{"n_head": 3, "vocab_size": 16384, "tie_embeddings": false, "parallel_block": false, "extras": ["capped logits"], "init_std_o": 0.00549, "init_std_up": 0.022, "lr": 0.00398, "beta1": 0.95, "beta2": 0.99, "warmup_steps": 36, "schedule": "wsd", "batch_tokens": [65536, 131072, 262144], "doc_mask": false, "steps": 4701}
Each number is 500 + 50 x the weight over its row's rms, rounded and kept within 0 to 999. Layers, rows and columns count from 0. Numbers have three digits each. The size before them is the row's rms in percent of the matrix's.

# layer 5 MLP down (transposed), 512x384, rms 0.162, rows 90-97, columns 256-383
097:468455462613548512532438595531477485461513578560472571501468512522475530474466487420481638514477550411459502467380427568456461539516552545485462449547538520465572435592544460452569560465570535462485494486543513426540485491487483509431322516509454521507453443448513523507518579514452534483452516480558490602476534463478464550569487468471545501443468576515472534453509540379619422459441
099:542481502464443500570536558497445578484513517521485508571623491521529491528580567518599592536459495445519598539465513521489467511480472377496510611575418407554556434487492439520496548498466515548517521533561427470500432444542410492511621542549512467469565568533521505574500480495449442565491503479541546452421462565424554531451472474447495519512524420450543512565477498520470534548494
093:498456544466546486558547569466489487438542483523454378525443403564452465451535451568500574506373530445587537493583522481510527483487484459544569565472425532519507492524570597466481414515461572530477538487505539517512525465468449513513609527449546436513576442414506497445594511571578474510470495582475481555523480546593487495581601538476539462508498516451526449417560478459538485518501
101:550470471557380461484464464517548418448476412445613491450532531485550565510506468451530554451466398513576611536569508422516535485487561509511460533553528500431508549494529373492531502456496539493516630470491504516461527534470538549491560559395450452462469472532435439466555547525493498510442479459602433586572551461514482464492548462503485457425458546451626480463499574528542534516568
095:544541505569516525480564581455465591514577411542513453519484409525578546505503593426508581561475435530497532459532515471513489400524502455534573432497470480522497428505533483496561428507570509563500488509509574548486603483431531512466627573478484500497502469438614534463481571427500581501500511565555546498486482507499545426573511574541635496579490541479540578460502450504543499439426
099:522550453524564556510466599498453457567501502503454527555535604479476552559520456531421543517436500553472448411543456569528534563539459504463540617462518478546531540499435521557551523474539495496464515544576528469566575503474439457412536512471462447492485567526500545478523540586542499487487459491494421556520601456451505487504507518487484514574541564502466507486508550451497536496511
099:573571484534515483484438436518548492512549518527526463437532514464554471506590486476462479471540437471514529520461467506478528484408566529453487551541521516580529486592500445497542382474526463413380523517480497485538576539443445506437557514499507462460459513564444492541463488432619482492569535561452563550526486539452538511498506498505555540534476534508439461537549475413521450434426
100:484385524474482568475520585532605507488554446507521550518552501567479609503591503475500474511393388397527513486452544538525412540417509567562486590437589510469569354530460486522483525461462506543534614476489505462548500513515531399589550483475569344460445555514400419466486476537469346477459525447554459475528468490491495473526450508575443534527558542498495498462492572491381522497496
# layer 5 MLP gate, 512x384, rms 0.152, rows 91-97, columns 256-383
099:494458473501616510528534496556460536497343562486510508525430515515422540480550526536536553469543499505539504585471416555584449510550523575458483489445471526518484554501507522532526421498468567533516508449508501473546493496382564426476436450481555469537549543516519493560517489447538502462454552517527641455540517431414459501403583573455563468555538501409585457559462437519475565507531
104:495459512503576493415458439412515417524526457452561512397588508471463539404496513439481518524452498539454513435479616457457484611484457563524442486496528444485427531464483456451573539454456457545557497537507501486416486535579452491410500422482529589484563518503462536572542460529477351550508475501473395521514497492512478502518582467464441483453483553545464506410508445519513553379453
099:365354616481363454525442523459556532502498562521464506562552495534479485524426468554480534490607521501435489567473547498554508466404459393603507544420489536443522508516497400450456537542541508517541484493506599480550487500429488545533488544458552473529503557566423445506511474548523474479529546486482549437467487544422496610448502468487469590501528572515514516513557496499503452468475
098:343488542465371423542443413458461456611454493563536530427443521555512488461482567480488523532495566448417481552454415451417487444509437479455509444570570540573478554491441516545565496549502520544540539507489493499465555424491474399485544563584458500540539536534541527569497465559487416496511472492479521454389573528569537481540453543469452510419520407458555529485501493458461420535488
101:528408480518452491455624533476485458479455524515441590524455523433425483571506504434514390510421503554464462461500517381474470472545510467503551547497545548513570403496508482512559567461459510454440390522456465525598580545485539502512489506549500480494508577485552472398491520511454557470499499597504464547439512537488510524546531496522435499488516493502514417471507482435554482520541
096:484526471481427480471593472470589534509518491442527449488438432520500449606522407630480509563511452522533509439574558436531464575424477517616563520520617480546448492445466485447485439495472408466534481531519471514490528504528558538473474490473474584467493493503567526447436562502537469398468482492618541480549513528528408500493524459554508522557475533590539508405527519552541419487556
098:609575507494454461467551492532465468566477508547448518485501489472491544492541468461397454603536541566489450575589490512499626554476550504419475523469542506513569511489513520550493570485516500597409562439432601510467485586578622551565560417542464516500518498487487541507482500527445479528545564463597451498518399501516503477560484435486437596570518441613502488577533523566528468571583
# layer 5 MLP up, 512x384, rms 0.166, rows 91-97, columns 256-383
095:514482526636507407468494389579400630515492557428472506594377589414436484471508593375495561559446424493533500515463603532498529519513475594517501553529552569438511477407523468429458535558569515505496450444455543509605587443448526511587558496489484526494528533383507463479518512494433618427451479473412462561489522500590445470459429488533532487512546473498535529665483459469483477459530
103:518553485451526507518534617523557570426449500555526487483471493560489574425519452413560562477482502449611436501372497506522528531537494499533458440480388537565536433409516530467535507548552571362568467438461516445495443485528588422560590508511513537558508554497563510425537477577461510411530536459460534542503489512576522448523522383452576500509510502537487472520587494476559488487603
096:536563413550450495411457504514504554488538584451503457508516516525569464492494485609451489561517441506470469474466489466527553554514559486435407527560446484549515463495448583461482509434521516478425503527452506414487485504506544431577588470400497538511492551528641563515522552519424481561527539505550510483491482567512490527487407467516519490534507483456529534455366488535515475560418
100:443445464533508501549465472498473494489489440510507441446493328536537451418482575592537494469482477575449482479503486421405566459554482614544527464566448521545525446452466550530589509571469570543386533588455592507493576520521548462496484430532497404507483510489516492525501462523453459553434558485419532557515467475510523466516489447539505534550469589536415444526458438518528463604493
103:433442472499484619516508521512502516496492391437477557481441551383427521424586479621523479474482560479383495473503424428551492497533464499574492458527475496563414443471531547501544521591429490509512538428548549536517465507442438491422541465386530545617440495472552496451499498443520547481581427572550453504519463548470529385509528400478489473538464481569394493561497554460617516490483
096:492531576540582455445486610468412534470471465472522408455523461491453552553469480526563477449532349487522563537433524418432451519521472516475484495497369463466499497487503510414354477555494484497544528602522444543500482545540531485514535482549539441466462450554504591551480536452478514564455502586529522514497525516456605545506529475528484516552525477542484610553452427508435528485433
094:537602508522517522494509529532415537524560501473502500423496519511501487418530546475469388410495551521631480495607476494501419443508527542430545506459492461570553566470463526539492446536565502673441501504461478551460473565490508513538547498575491486479529502500463517442453565504516443425584526473446426563597511460526556521446497563536605464478429397465479504484516522566536517474600